Each number is 500 + 25 x the weight over its row's rms, rounded and kept within 0 to 999. Layers, rows and columns count from 0. Numbers have three digits each. The size before them is the row's rms in percent of the matrix's.

# up: layer 4 MLP up, 640x320, rms 0.0829, rows 102-201, columns 160-199
# down: layer 4 MLP down (transposed), 640x320, rms 0.0674, rows 102-201, columns 160-199
# gate: layer 4 MLP gate, 640x320, rms 0.0811, rows 103-202, columns 160-199
up102 104:484475530514525498492480474533471484499488528456488537498519536537519523509463538500507498480470492508498524452493532446
down102 104:488540466494473457490495505489517523515532541494467531529518484483503512494448521470506507504529507494524469545509550473
gate103 100:528546516541513533476492511513521507539464487490504489499489502506509451488466515552489499464483452483460553487515516501
up103 098:545505493468461481465531464477449499473536518549523503544494518494519468526494512487434547491539495489565532515497492524
down103 099:564493519529506483496448509449491486506521510529527536475491478480471541499499455452513526468537510468466504480443504476
gate104 104:493554524512494504495513466512504465477510470534486523497491553504516532497437517447495479492473509530506474509506471496
up104 104:471536487513538528493524487486491467484523501574490492484501460556496542461502487470513478561499518504490490507485509538
down104 110:501487504473538505454517481497513477541535479474550508525543515483499480511523539513503526496489466499470511515453523504
gate105 099:490469502486497511508473489466474424444529477482530522490530561553463499519477530482486561507536468501491508473528482485
up105 096:520544500508488504484477483516505532487486472527496488520485507527513518510477474543488560490492523500539516541476482525
down105 093:481509532491510504488445500557478477450509480485471478461520478491482487496489512498497494500506469503523458448469486511
gate106 096:476522480509438493491496513522537524504498549502469464506510533510486472523486476459512531501456526479519503519516522510
up106 103:482517495480524479451462502516524517533494506504504474527542514525513505500519530509485515482546505480496503525463469506
down106 102:489465487530517504521503487515537461514504482475537529540498511501510529492474508510483497538490474484544510483516508463
gate107 105:497521490563492459515485497545468504482501508471522494517488522512477531495514494503550538511481410492485513512523503504
up107 103:497527493480526512478546537458521468521494542547538497484472511490493485506504470498485501507510489541492524454479470468
down107 104:493500502495494467520504519455505493502504488523525450517451467471526465506508510532490469491500518481513505510473466525
gate108 091:499498513439498544552498499489505513495497529492464526517484482516499513483542475527491477511488474525485447503432521504
up108 097:543496521461506499519517544515485492497495520500493516492462513490519542491542491481527523495506468514489496501500507539
down108 095:507489501509496464574543500516507486499516496478459511504481500513515532497524478503520481520444502487473480519505523502
gate109 100:498481540502487514505474521536498514491479507504477534485507510507505510480476515470521505509486460505487468504489491523
up109 104:462520489429554502525481525461487485508485505530495500492481508525521521480487551529472519470528452499493486491499491455
down109 098:508559533507536511506471499480516520503511475446497483471503496472500507487491512510491493500530537490530494494522477511
gate110 094:529475531475528533505515553459511502491474510502485517493559500419485478528512470536508545518515450479532515509499466525
up110 091:513471464487473467500495527506528483514523514489463530518501506499546486510534528505543469496480487480487485477510502512
down110 094:513540544472522559480519502479483510486462474511476475525537554530448529501490519505524524468505505487502497516507535553
gate111 096:453490491528495508501516519519515486505486508503510500527510486499512519505522495568500507502492514450496504514574506510
up111 096:519480483525505505499469480501497519482495505528447474508468477482523499504529483486522526509499499543459469488461481541
down111 087:514475506504529493521473519489472519520507524494541488504509523519467494508483461501479541435501456525510497511494526478
gate112 094:550508499471503504477460510475494496520510507532489459496494539549529486473501477502539490520473489495466500465470480482
up112 097:497514497473477539502506522498514499507493467456525518526506482520515494498479484531501483547508537476485485511485509487
down112 101:503511488508486531500512476498469501521520544499536506511517524481463473501512517507532444489490525567543480509510479515
gate113 102:471512486480487529481449480572502490494495532507489517557474527520509449512530517481508485448466500503513529480534491510
up113 099:515472540503479524516493478483497499505501502545512533492490457509495518539487515520456494554530502523479550462485507463
down113 106:456532501481470503518496509491491478482532512481527494520496506523507481465514502461501492476527524545496520488487509477
gate114 095:508455505482510500474480450516529496489534519544542430476477473488483522486561523465513532551531529473509516516465516483
up114 096:476495516523543501513499496526530485499500532524487487496458486524484499461503504474499509494540482499534510507487467521
down114 092:473501445483493523529533502535473530455516462483493540523469480508529508497488465527511470468419480498497481488515510525
gate115 102:570488482498491470483484528485482481526496499541521452443502518484505512488501494511468477497502489502479515494512460496
up115 096:488518490466507501504503464520497501526492526512493516485504517528491484454494536468490521493493466515502517487520502498
down115 100:530498522524449522481458534447466476470468510447487488520486486465496481507517497502507517525495483477528540513508501522
gate116 101:479508471504516527526489495513509531478539496471490501475505521506490496488514477513496514559526520536513558487535502515
up116 106:472526528522494516497540483519497526478484518515468472492474515442492458466491446508511509473526533512523474519488463520
down116 091:518503533544471531517481481495476517467487483461473496537519481480529531475470483476520493500531548499554507503523480588
gate117 095:499488527494451452532473539492507504500536504495499467458480541467487513529495480506495471443502487519495511507478482532
up117 092:506514524514501547549479510492456459473492459522486459520501490521469494529478475481467532534512502494505460526470510474
down117 099:519527483485494467542474513491511510474521482457523500461513536480518524530460517494482492521466482443490528466500528529
gate118 102:492500505475505524498491485464522469499520485515508505500449472530541500474478505508523520497494463476539494511521510522
up118 109:489490521531532515516472498454491473512496560497444472489573533506495482561500484478513492531532514504476487486516479487
down118 103:484519520493528521487472471480510479485506571500523513493569552530501495520480533494525496508527527485497509520483449505
gate119 096:516506468512479503557506518502518473499523494464484518488511540481484509474536520536488509471483491496502490489488541471
up119 095:511484487519459520536462485517463535498550461514492484484511480516483498439490497476533467500503532512460549500510528477
down119 096:475509486465488496522522495491530498492487524527524482500504500489513496556508481552482503501486493525537466467520487477
gate120 095:512473470518505515558473480500527558515477469547482505499493481497473525498535496492509527546510494514469520519483496473
up120 097:509500525517446483508483467554488492508518490514518481463473490495516447535471505473517462494491543466541514499485482479
down120 095:468513488479484502477531529499496490472492487489478485522466512490502461476510498538484497493499481509501480487535463504
gate121 098:494507473494488510506489531517525488505485499444508485514467513494450494498506539546439501494500500491482508550492474503
up121 102:556492518510482495506509521479513500518466476495493478490484496518506514527492460474468517494487496479464516539545487481
down121 074:469516469515505490484497503475497482504472516515464494479489467483489519471495552511503505520527490509523498452519525477
gate122 099:488523489532524492514565498494481467548499505468507506483483449525473494519491498461521460484502490475506487556489437465
up122 111:528480513501429511485518466478493472512514489478483517499467554489497484487534523496447474497527479557487550505497527485
down122 102:517449536496479525539521448505510508485492486485522526501497564487501543496508506546522480527503479506446469499517518493
gate123 105:497527482526517493536521488502528486455450475506474489498505524433477494521519518485491521446508501500496460487491498528
up123 106:513496494517484483540503470488520491512493486495487515520496537485509444543486494469506526530499499540452519510462501488
down123 098:472489545506505536543521494496505498497502472481515458538518499508481520456494503542467490481515486470517486487505464474
gate124 102:491506464523537467463523513509519485497445525478489500544522481474459492478485510543517533516492542490470479522434523478
up124 099:484525516505505506490464492559489483501485511515487498452480503479498501504501513511538474498542456513471477523453482514
down124 098:510532476490486473521518469518570477499459486464525564524503474525492507489475526499528469526492483475487462515475525493
gate125 096:492493459513473479466449506484504521507524481491533501478505519421518513488525517484493498454502475493483523511536465527
up125 098:545527496507506562499481463496475538497503484481478467466555500507520512493503508487520506498524475519516490477497513522
down125 096:469516510512494499481501506507523488508522527522530512500485505471516524502467480520560480478471451521450525507496509469
gate126 099:533509514499508454503501506455480479510538475525500503515498513469522516483494535529510495466519463515475518526523534510
up126 100:464505536487496514530451539518508523526506507529517477509490508504456476524476482488506505511503477532516454493507508520
down126 102:504505501454518452487498502487519505489487488489494540495445478506518527458523493497479469482523470559524494455528525497
gate127 107:502482464488505511526505508504502520533495499487491510519477497490491474511466544534480501481446516506504477547504501504
up127 108:521521485463485503521517523518562459480481521460480476490497569490516447515524497519488530472544506488486520511502522515
down127 109:471495511491511497524507481465529486451528495494488475466525469491468507515471568512508454470524458498530531532505494492
gate128 096:547496492493544479449509529546512502485458486505495482491518481511467448555511503474530527557451481462490475466496469512
up128 106:529470490491512440484515485516505543464457495527483517511459517499496516485510497480509541536532463563534548503494480499
down128 103:557500494527490499474503523540500535462512468517528477555507430488543441517481456483468488541519479523476501506502491536
gate129 100:526501498500477503498491456493547514471455501521461480484511503499514489498463489491510515480510499538493546475508494474
up129 099:486511496531490484504474473506497535480508495510515484504487480481545533466506513489516515523481517500558526485467476503
down129 102:528454530480518473501487478492517442489500493505459482481561496506459453498540497498516541515522541553459502495492518500
gate130 101:506490508481459476509520453486502509489509499481514529518523449482527511456464511473472497459478488510446497521486531482
up130 099:468507517486487480511486529457506503480483423527501525486551537538517476479507470524526492520476543502493478479485503543
down130 105:493480518542526531475446470493458530529470462501502470490492471510452502536498492476464530515465504537495477518509525508
gate131 107:481518493505516506486510518494485456497508490507500525570527495506484501498482521523478510461489482478446516530499515496
up131 106:479495521447515505529427507475511516492508491440513514453518468500462516498545545501511483509475494549476440511505533462
down131 102:473514489504488506481510461458462481487465462501515495511477480483474486452484526541477531493521501546469536543507493538
gate132 104:509508525488558509489474510462488523487513481551475536454516480536430483482497499492517495489454521501459497529515477490
up132 104:537510515469516524513539526518496462471454465491474530478513486560479518514507496478476500470447491526532480463493532460
down132 105:453507469543498462500518521567511549473461473517476496507568496470484547524483525500483480513515495522493491502506535479
gate133 102:520511508526526508547546472484501454484484485493480489480488477492485490509442486494501486501519485420491519503536538519
up133 109:495496531471480492557477531480506502534530503473458479494515458506474456537490503542497473496473488441486513498489506477
down133 107:515458540505509516477548539444486539511490515511514516516500509456539533495515472495484480467509505565472510485508494497
gate134 104:494499471485518537457478504492483506502538492485530515502519514503522492505477507508497499497532482512480477509500512540
up134 092:474496504505483512524473500503509528499553504473489469508478535494502491496508485536501450523468536502478521517516495453
down134 093:509501478510510486532500509520476475516502504486459515506492494512468500457476528513482487520488516515506485490535488511
gate135 102:530481496485496535485478495486457502491510445523423528516491502448480507531502486481531486513470499463489500502459525501
up135 101:492487508511511470461506472538504501505517484504515484499495515508471530439493511512482553505523490531542515473531481511
down135 107:527507465510469524510454515502499473509518455498474472491511510510517469477506501494507516514466526504491491503493535502
gate136 095:511473531457543503486482496510485467504501501485548482516505483509473500512504467474511466540490492470487461510505522472
up136 105:531489461501445533493509464464516469512508433520486484519526467502506527524498469516479450491543545481494525463484488505
down136 101:508446499499477461501527460515518480511546516492486534511483515534476533466494504489540495479542482532555517486511512534
gate137 097:466508489479538500538517530495456535502479497495471497497522500520493499439469473484556510522470517513504515529532459511
up137 096:546459495510520529512456496506561499497479513543536466552548554455492487476494507498485516512512497482511497451477512499
down137 096:471512505514501486475479489485511466519485524493525500526509514502486484488552573494465481501545467468519505513525502524
gate138 087:506542529465474493484514511486481512488500499468468518475442502489508483538568501528526496491501570502482471503523531495
up138 089:493512542516510511475503508534550547489509486500452489498455552517464524514457497525498480495487500513525513522473484511
down138 093:552526478510506489536492500476543496452479530490463549501534500506525479506496492483496503534469467473505496462506487482
gate139 100:480480524548508527491472505520461463523473528503505500479490504537481494471515509472521472515529506513485490502535487487
up139 095:488583481486542495518509498485499540493496496495496467535494484520539492488463514502461498504483455482486449478522545483
down139 101:510491536462471516511548492484500461525516501495509515482514513475517467481516500516471473491465528483514527501529543524
gate140 099:531508487495494506504484543523501489476508488491491562473536509533513517473486530481472504530516484506437471526506511504
up140 098:547463512513479497517476474556499529500471535479529454529487510483516483530522482505513534423503513501477519484479517481
down140 097:515462485482437504480502470496510515531520458533492472513492509482527433499493559544478510535495511486478500480478455513
gate141 096:493498442524519502523461465500516492492481541497521484542545483549541520480497498497479518434477478500498501495444502520
up141 096:525517456507531441465492482499481513501521500497523485496496485414517511478524514454455521520531492466489481473519498463
down141 099:550491493494481518476501520493504469501472496547480520474492536498472492528502513523529483501515451511490506504506504446
gate142 099:535439502485482477532517461471549523470487501466473508551547517490472453540499478529480498534492501528478491504460454486
up142 101:493475497521499502501494480541519508530516567478483555482522543486516511507537465525538476479523512462542452514529515477
down142 090:508542464494468474494474472510501520496494454489520483526492492519541507524506532478498524496439449489505528524504489548
gate143 106:494500504494513521493461481499463525521518470511469497539480487497512498471488524483483450477480486518478517552514551501
up143 104:503517462487489494541500465507461477517498446532545468514505498455517501463524508412510469465521483519465518526482511508
down143 102:503493469467510467519465539531492443523494492475508500452541527505526470545470472469518490492515511542525494499501481501
gate144 097:532498508534475478495516508511461493524506465476522513478486478520483500486524466551523514500508480441529515471490512504
up144 099:472524503512525507498562467562503545525522490525532532512487507491514477470501549507511490503512490528487520486542480536
down144 101:458515480509480528493522497511515497503510525506493472465451528489560466510515463485485459486499481490525524438487506507
gate145 102:494461477452487524500497497484480514528491452507534514480529525531466504499477518492543526510476524496547513475493477553
up145 106:513497483458498489504493481486485503544511498489452545515531487496552498504518494515489495477525497473482519476530535496
down145 110:497514542475465486506511541555477511497482490522471521479533502524512499500503495505484491513547486447523523463480544556
gate146 100:515519486500515470481473538542487498454504529534479498492514501492469510495470454509563515465485489459524484536489495508
up146 094:515496528497530479459508490524481514480457427476478510511471500514503492493517470475484537503494528517535496528521518487
down146 100:547524486474508451493469531492482505483523478503489524459477495468504486510506466519488529515484517496484477507458478528
gate147 106:518458485502508533499498504519493491476475463538496494514471503505516527478419505498510545471515540504453534473518503483
up147 107:510475487504455470514504503463508543538501507504449525505520445539505531535470479505463477484512490485491498520512509465
down147 109:496528551505534490467479485515482508493506478494519513472543512539510489501502485507491547498509536495453534475560530542
gate148 102:462518473509498487444499512504507529484472515473507499522552531509511491523531497508538488480517510516498496516499447542
up148 101:522448546481534509502496492463536498417509511480519496478513475482500538477498515491497518523530532503472548471490549510
down148 103:526471460497485508490512504500466535526525543535480494501495536516492477471467494517508531522492547457498494533535493526
gate149 093:487459510523532508494513535460459546464536501491483490491508500470485496504485472511477501499522480525470504510536512537
up149 096:485479442484510502521459532476486517532475499461504547515512522514557488514521500511508477545467498476515486499524498480
down149 097:517445523475473517481486512488466470482497509538524491542487523514451497454487544484485478492496480533488495485499527464
gate150 098:537496489484518524471522458520496502484510516466495454507503492501529483513501513470468506471479478448485548493485504467
up150 094:511544498504502529508475484465474438503484537500493519492504525486506513445491478462504493496485482499481484546530503511
down150 098:496492472497482512490487521509512492546501459566460512502504496520516494516492512439511535455482538478539527470507533495
gate151 099:522495469445482491514460487514502479552477519480526487509499525497521509516495543556452506492530569532523462511541478522
up151 100:548450478507521494469436520539485497519477563467512516443563456520526464455484536520493469501489503526493547502476487490
down151 095:469514496503503496545510475494524457467473461539516515467481527447489476478469471485515500473450532500491472464495507462
gate152 102:508484477456509517473495504536503537477485522521515528495506494559520484485488500489541490515489485472470551507506507494
up152 100:487532496477494521542498518499509496457502454528476505487473509444514522502457540495533526496510460471500506518520515503
down152 097:507499462503510522548464488499524520472471529506497497473532478428516502533470475524487509514517505490493520479511494482
gate153 102:505451547529496512510500506453474438505487505538476492505505482510486524509494430500515524493435502507485510538466500520
up153 092:539489512534486477470504473531505519500496522480543512470531529518479491509458515542526468533452493524483474500509478495
down153 099:501494467486512509525502475546471498491484517498547487487512544513505486493482534524534516565495504454504465496471498548
gate154 098:498526453502529512498490520504541539500493455520541492502511488518487552504517521484461518462495518459490510450508491456
up154 096:511515495523480538492478498516494515474543539506525565529512507485537480490471454464517497515486516513485491537491432522
down154 090:545495463499489507481540512487533477542452517504475536531510490466456497479489512517542526452508475441500522504504484513
gate155 094:531490477519517510492520491513513507468543506473513497518535529498496486512532444500441515524511519492469518517509457509
up155 098:469558506536525479498493451542477510519495490504474497459479500471515490545504487508516474483483482505521485523479492526
down155 103:490539507549466490478526502493494496470525504514510506527528514508563468496501468511470487489496498472505486512523517460
gate156 099:523486467499473500512463511494464496452493508526442513521534528491507454552505503525472499496498534519532518489507515483
up156 099:460497500486493538541519456460546515463498525483473500485533494506532507480530482510527505476454461504482500493519541497
down156 103:518530497497516509498536515512504469528508477486498491474501487520472479486499563481526534475456478493498502510445503514
gate157 089:510462537492461511517495524497466478512513515534500502485512505502504475511517501485497497476498484508524527536497469524
up157 092:500521447471501515510469537462484498459530459484525513472487486482477458494511502515478457508505492487492460497541539527
down157 095:505493515543491531471503508506479473499483474500520497536565460504523492496459521451483504484456520513480553500478507475
gate158 100:511528523493486509498531533513486480479524486459490509483546511517475465517541491491512451467526576495458497530536568503
up158 106:511508503466520430501510502492517508499530498506487477458489496515495471509477480482519490520502471513507486493477500521
down158 105:475473488518509493469508511485435467445478467526510483465498475490466468505482533482508474461473472520494500489477495504
gate159 107:493524474496487493522455516491503545496494489527495501548459468509510523519505486474476550522522528500471486496511459490
up159 113:564486458484512512565502502518497515524499490466487532540489502495465450503536480506459482465477495488508486527535457519
down159 114:541519546511522511444528524505519542484514481522527513497502449487493509506535512511509478477446491477496550498531480495
gate160 104:482534489496495498475511492462489444502485506491469465526463511481548502518487462522487486516514477543505489479506491545
up160 098:504513472482500494512510512525488503525500499494499474459505504507507466540469513543513505494483439480549513474511419492
down160 099:502504518526510525497476529511486533482494430465504531480482477515525510515520503503454504495491482448543493498495490495
gate161 100:545484464507506519502492503471531524503533462533489513490481514530516429531496542517461517486462475491480507501478516522
up161 099:538483443507502491477550476520468509518496489497498460523507545506518484515503528482540496472499479494493483523522472504
down161 102:519471537514530502491486512482512468524462508511482464559529521516528465485491488500463477480498479429504542512506499455
gate162 098:523529477520516525521519475492484475434549498527499460506455480491490512451536475468463450489507498484546531477474531531
up162 096:475493496483498480478466487462487459473540522505507478501512496551493509464520528527468481469488494475482549488474496488
down162 098:530483509503526489500492525509478463507507450485522500511472511530480510490493479510456574487500536559497488513501489512
gate163 105:508479486474526489526491469515477473507510485503498542524497465464460485546443477521512504507525497483475477491521471455
up163 102:503477494502516448469495454516537522510461476493517514514559480509506489519514482501515567521505518518511467508548517485
down163 098:516515475476504539493511501490517532484524499465529517492504522493495514546468529436477466494517481528574481501485504487
gate164 098:460488477539530456541528509487460499520462513474492446516487503517505468494483496541499547518515477492481493511543500490
up164 095:534480498489496511484497516508501502475483507449533542502519520544479480506528494525504522482517479463445499484520464500
down164 095:525435503508490472505536543505497490431500487530486488517482496506529522504532498455524468476473489557543513516479520490
gate165 104:514495476542494502487475548510491509493477426502534515493537483521477495476482492521460508523502472482535484468503506520
up165 094:478476510551478488472521520535523532503504509502488481510512519521474492466535500545469491463490490495505509504520519480
down165 099:530523509506515539493517491528488512473495470528545463514531484490482476489463482532505483527507512519523487486488467501
gate166 110:487467542464480514494490461500523483494494524511486454502515471515491498523490520495460457510477524486544490509536504465
up166 104:503482505486482494499532486462458503516507498517511487532507459538493501474537512529475547534492478506526520481498507506
down166 110:497464455501458487474479533500510531497520510481493507534543485466457515466512518529502524527542521466522498596540492506
gate167 097:503482480434491474482512531505489513564492510469543536475495495470513529475488488475507511488489505500469486507530475454
up167 102:503533563463481450513535479514507502530507485467523492463532500498525506514506446406543471505513532537496491532505522474
down167 104:516493513510516478515503495516485507509491518504507477533535469494527491460478493508548492452504509494474469500520532501
gate168 093:465481428521520499511518573480490494500492522460479504489504525496487501511514484481483495476543543512514471525476469475
up168 088:534542460534446471503510471493526491488502516503500493501499505528500458486544501493512508444527492507488550506512536493
down168 094:464475545477519545529499523486482526510476459507486513472518471512484513526514515534501491549491494511545453475505453500
gate169 101:520471501520494504467482493496480537496483504498442527540480481557512445508535491475506515504537491508506499458493529445
up169 094:498486505498512512505521510526502510470499528553442518465499503504511482524505569450512451481563502477487540510527479491
down169 098:531486508551513519507521503516481534517485493517476438509507498517489518503512524457476539456516522499533571474451504541
gate170 099:494496508500513478474518458511464488548483418520471490468532533497455518475542494476485510517498535465485486480482492478
up170 094:486482509487507528532539543500469520487508459537507510519473501468503491490512502512487489536485473485482504505513519507
down170 097:510475498501499506516506464520523570551464461503489471496455509486504532542492516484506502539481517496505525502515494514
gate171 100:491464492515500471541508457499470517525547516506499481491518532497499444508530482509514504455510497496488525496516528482
up171 099:474520451546464497503495500506497485552491498515486478458485482492494489517474509456530515503515529494500495513447549528
down171 106:512503507494491497450538502534477507516538463482523486513474523518516492472520476471479532532480473494503481501487456497
gate172 103:527514487506514479469524476496470501469544513483482495526495524511553514453530482500541490523543487541451528498472494522
up172 098:522558478442490495471535481485512499500501497499497447520503556515474501480473509502462530494469477498480564533502483480
down172 100:536527532495478434541490505492474514519560521539506516497463475478530499459505489497509528510495500489474506499527461523
gate173 110:477494478494475459487479525467536516537481511519480482488495491486470507459465460510531486485450523506477504516516522477
up173 121:496514545547476495521461507503494480496495520491496525537520471510538542506546518464502482486489465496520474512488444510
down173 111:504518511473507486467511478493475475504471530470479516464491477483526529505515503486491533534494515476478521536464454483
gate174 104:576511507511518518491461528475485507478495503496517539492499494533481494493488503498485499460488502533505526498484468497
up174 111:485518420500506510482492463509537489493512469570543459554485513482517498488532512511491478522542491511496457508525475502
down174 092:467449456564532471529491470510455504520476482522515496534533506544521526500521481546511513476490540497528486504524455505
gate175 098:479506456503469476492469484517475465522495480507475488479522529507514456497474523521500497545487520491558524512542506465
up175 092:518502521497504509497511476516494474502492545482508503525520554507496464508515503490527515530442491518486498486503508508
down175 100:492492513520495480550514497501503453488534531544468533489465521510518502508496488502529485510484523487502437541484489517
gate176 106:521476461494514493496496492571499481464476512504511500541440450480498504494480520515504487467472499485527501512510504501
up176 102:509504516484483518492445514516497517518528506506527536523451484539552463483538517494463507456476467496484488536470500513
down176 103:533498475514451520494543509469507499520510479500510518509498531450507452503494492483565488505527500483469527477514495498
gate177 101:459499495520509513481473499454456471486535482505452509537486496498517483509489514492510457518444485508520473527557526507
up177 104:485522467539518534513490541455501491503491488517499510526475511468505518522496527523499480467475506510566489521498483510
down177 105:545560503517507508473506527541504467524529484462521505516456524511534507524501515474485534493481571521507502489505490509
gate178 093:463432507494547483481503505473451503461520475515483541479571511415523522478551482511461505506548518495533554479512511504
up178 095:498482482529473477473460477483503519513507469484541494486493512487493488511469509503487513513490498527515478487518494481
down178 088:502544493549539466535502492488542464484498522502474521472484522490506494508478491486542534520493521498491501415504484509
gate179 097:484506490458508533517442479517486464504480464512508516504557498502533496465489464464517498492519564485498470485554516494
up179 100:539515531503470480522513505507535491473479501529489516475541471450507507522506489517520467495511530535493496473516510494
down179 100:505522439538500511531502513504485514492508496506466499511490501532505480485512488451486506498506471468487467537479451522
gate180 107:550474527488483535513481484482496528472545484469520521466456469494531490489510510463494530508528481470459503526485492505
up180 108:480493509520495484510477507518534500477482509459523535510505502505525538523484540525511529509498485475498513480475476497
down180 110:495521528510541472451523471506559524483515498528488504451452486525466537502470470549504519480519524509460508491512503505
gate181 098:529514452513482534511422501506508484481535501508502543484522490517483528513466489435539550482459518532517507467511524501
up181 104:527504533491505513527507493487471485506531556495459476477508512528496502471504476485482512472489470475474528538505476494
down181 108:496498490477509474506537520494493526542472536467456501484504469494469532488484537531508481520514505476487502497545513521
gate182 094:479463527522492489503476492467466499548547507522539558454463487437510474468526491460546464502522510544504493494507474429
up182 097:493484500517500516498472468521516442550533459492514484530497511451459465512484472502506457495521529500504467534494542448
down182 091:480477472511492445521513486484511533513493501525459505472457494428521498478463492532485508500496537475479525526526500514
gate183 100:477465513481469493526479488516522480473543518507526527511440532499525487556495499500506517470519503515482495524487486527
up183 102:498515465495515492487502488486513539533472493461527503492502453529506472499493480513464472537546495547469500504502511481
down183 101:513445514528553525528486484501478501542467511521533503483500476499504523498464501473458524485523481496500464502521531507
gate184 104:501539464517528503495471534517524519481500457506554511489512514508489540489528509516466506464503510502534532427488513499
up184 104:457577514504498506455543498534476499493515489479548525492515479516534514492446524469512512542503491484505498523477506473
down184 106:510505512518514512486535443480516471518495546507488466526522499461481481486490516485503498536512519498495505542520499535
gate185 084:504486498473491515501468502474506504507488517528504471487511475476512538496471482515513463518460488515518496498493496508
up185 087:466517496565429499539515489502504498523468527475490517484459488526521510509526487470498458482500508514452487562500494479
down185 088:508529518484515476471531505520467510490531511520494500501560528514451514515491486514525526475504495532529491476495506504
gate186 102:565485521495490487549482473515513500524465467464517515490449516534564509478497497546503457519497502473475517495524516509
up186 100:501497528507527508506489469483497539486497487567484530482504505515458526513526469497502496479474519513490490466565519540
down186 094:514519459495510519519536507495548497483512570476493502513501440523518540469528521521505491513445490504505501514476477514
gate187 104:487501474512482455473460498474487467541474538526521504466473473525466514517507468450502498501497504532542510489470536511
up187 101:532477483514467520539494508493505479448532513503485537523503538496445518469496522547480483518515483513495526520532533490
down187 100:512518475475505500479500457472490484527474506504494509517524488507498502560462508508543471498515491570502515543483533494
gate188 106:484497539485510498497480506530490522512522526557480550490514484538509474472473556529495479499465485469506547450559479485
up188 108:518469493496490492518515446528528531493487518517541496482510454520495543510513461521498478518514472527518514506493520537
down188 111:516499481550504479504499498545509540497488502476494459513540485477492507512495465443519465486528485480458526525554534496
gate189 107:521487477458482515450528501495483525526484501471516465490471513504451497481502456458493510508485517490493490519522487497
up189 104:479483487535496526485542467550488516468471525514523500481517492463476515499529457543479501478504502519499490517482510466
down189 104:510528457501509437508504472532519456505477512486455503497497476511550498496575496509506495503444514520514501487486493523
gate190 099:479510456498513450511502495534498497524501502522509539525485498516453549477515505496506454506494502517483478493518458504
up190 099:498491510512510544510463480488495516481527485491524520520513449524483515547495505531497472523493505487526535488492502483
down190 098:504494500446502504515490517509506526489499454488433501499506531467518508489509517469512518490472489439501501501470519516
gate191 095:514500534448517522492494497472494532486518506512477505479515487512497530544502511518529488501463459505488518442471480514
up191 102:512546487550496499557534506511501521466473574474502496489512469510473508504531511519490516519508482530495477511504482495
down191 109:526478468494457490476489486506518462486459544540490500537480548525455454461510484460476513490474530514481503501503559489
gate192 097:502488522528525449503497492506507525490492470508462486499486482491460493514453475483486477515488460450500504477491505463
up192 096:534469484534511485468495472511536531488532488520530518483509498492501481493497534520459502486503457485547498501527475516
down192 106:475487493512504503473549477485469524523527506506513520539512470520502538471522478472475473507496553467471534471502523520
gate193 099:495497504538440545451500483542543477471519492530507515479484500507477517528518468490494484530491510576506493458517487500
up193 101:478500456504528503443513504478513480484514481472500497533509496475487474481502501512509494520511504451489512493465484464
down193 102:529480527497511510535532480533505501459465521517516477499485498464491505559497543500498514504484527500503471456549486570
gate194 098:481480546446511504475480489475490531501507466535502504513510524516508498483511534515476488517488515449488504522542478515
up194 092:496490479531517463552539482519500460468467515506501497487503520499462454541480484496488483489535519507501444530490528524
down194 096:514530546521507473510489523446513507456471466484515569463478499508516500476523517534517544510507455463512502461495539484
gate195 100:475468492505524559501499479525517528499568471518518461513542513558533532518492502469510466519494505473555450473495501491
up195 102:492477505510500475491468463493518511493502513523466484510475499474520513514485520451503532503492509526482502500527512518
down195 105:539464519469464533464459466506475474502495514485446484479509466522497528514521537518473478484530511485527548519493474506
gate196 101:465544504474495545487475504501493508499530491470475496523426539496494463498496437511487526502508513508492512465530476481
up196 104:499480449522504486463583519481509512477477531512533505535496499499528450495468550490495467495483515480488512495498510511
down196 103:485488436500510526545504492492506490520508536527508483516518521480495508494515514487516518434517517488513526534533470507
gate197 103:531493494531502529511485471522499476528492507568467510537530522467501489495479529489501498512508454522503548506478460518
up197 102:533461529454505549529518501492506488522481497490510473482549517469482480502549530502519564508501549491462499496448460541
down197 103:496512493500493483492535459494488506520518486536535546464530431507540483524488495496510519537486507515497520467466478509
gate198 100:518455518464522489493473496478503481514514521507512468520505504522501458501499479501477513508493535485500550498508503511
up198 100:509521506472528518524497523519482469488524453482509500493477492511528511473515516472538507449469512535500470550507516574
down198 097:502508486527491510504498479478499533536509532493508513519476511526505517525518504489471496522509501495515510557542501478
gate199 096:550554526491464513500477477492514502512503497516500497487442491484497497529512469493498542519479460442478488458476469525
up199 102:515492536531518546494534504504529501492461491531505501501520520490491473490483509488511461543489462477496513510449435471
down199 103:498510504530503477526550467491489494529490523499465506503462527474444463503516485476457496529506491478486532461524493529
gate200 103:522473499485490467490510517497503485494441489499512466503422520488521488500532524520462504521480542551529489475504505459
up200 100:495485470539476496525478504522536515484495491479429544494547494483498473504500521495503484492500534508490503497510499480
down200 101:515494549505538536521467495462506499495542474463505494505531479476534484458484510454485464469432527488473480485519471494
gate201 103:489493466489500476467515491483501501427543517486516520505526523474499487484473497505518522504559490512500501492512526507
up201 104:472516469515469451466522525515468510442510488502492462527496484523507522526484528528513453544555511479502497478513499520
down201 104:465533502544513491517518514542454484536482474513448495486546492515506492514505495503461521482483538519492518496500535535
gate202 088:530496473471453490514487510524453520530488480521521517527512487544470489525534507500492495483526523554469479491531496531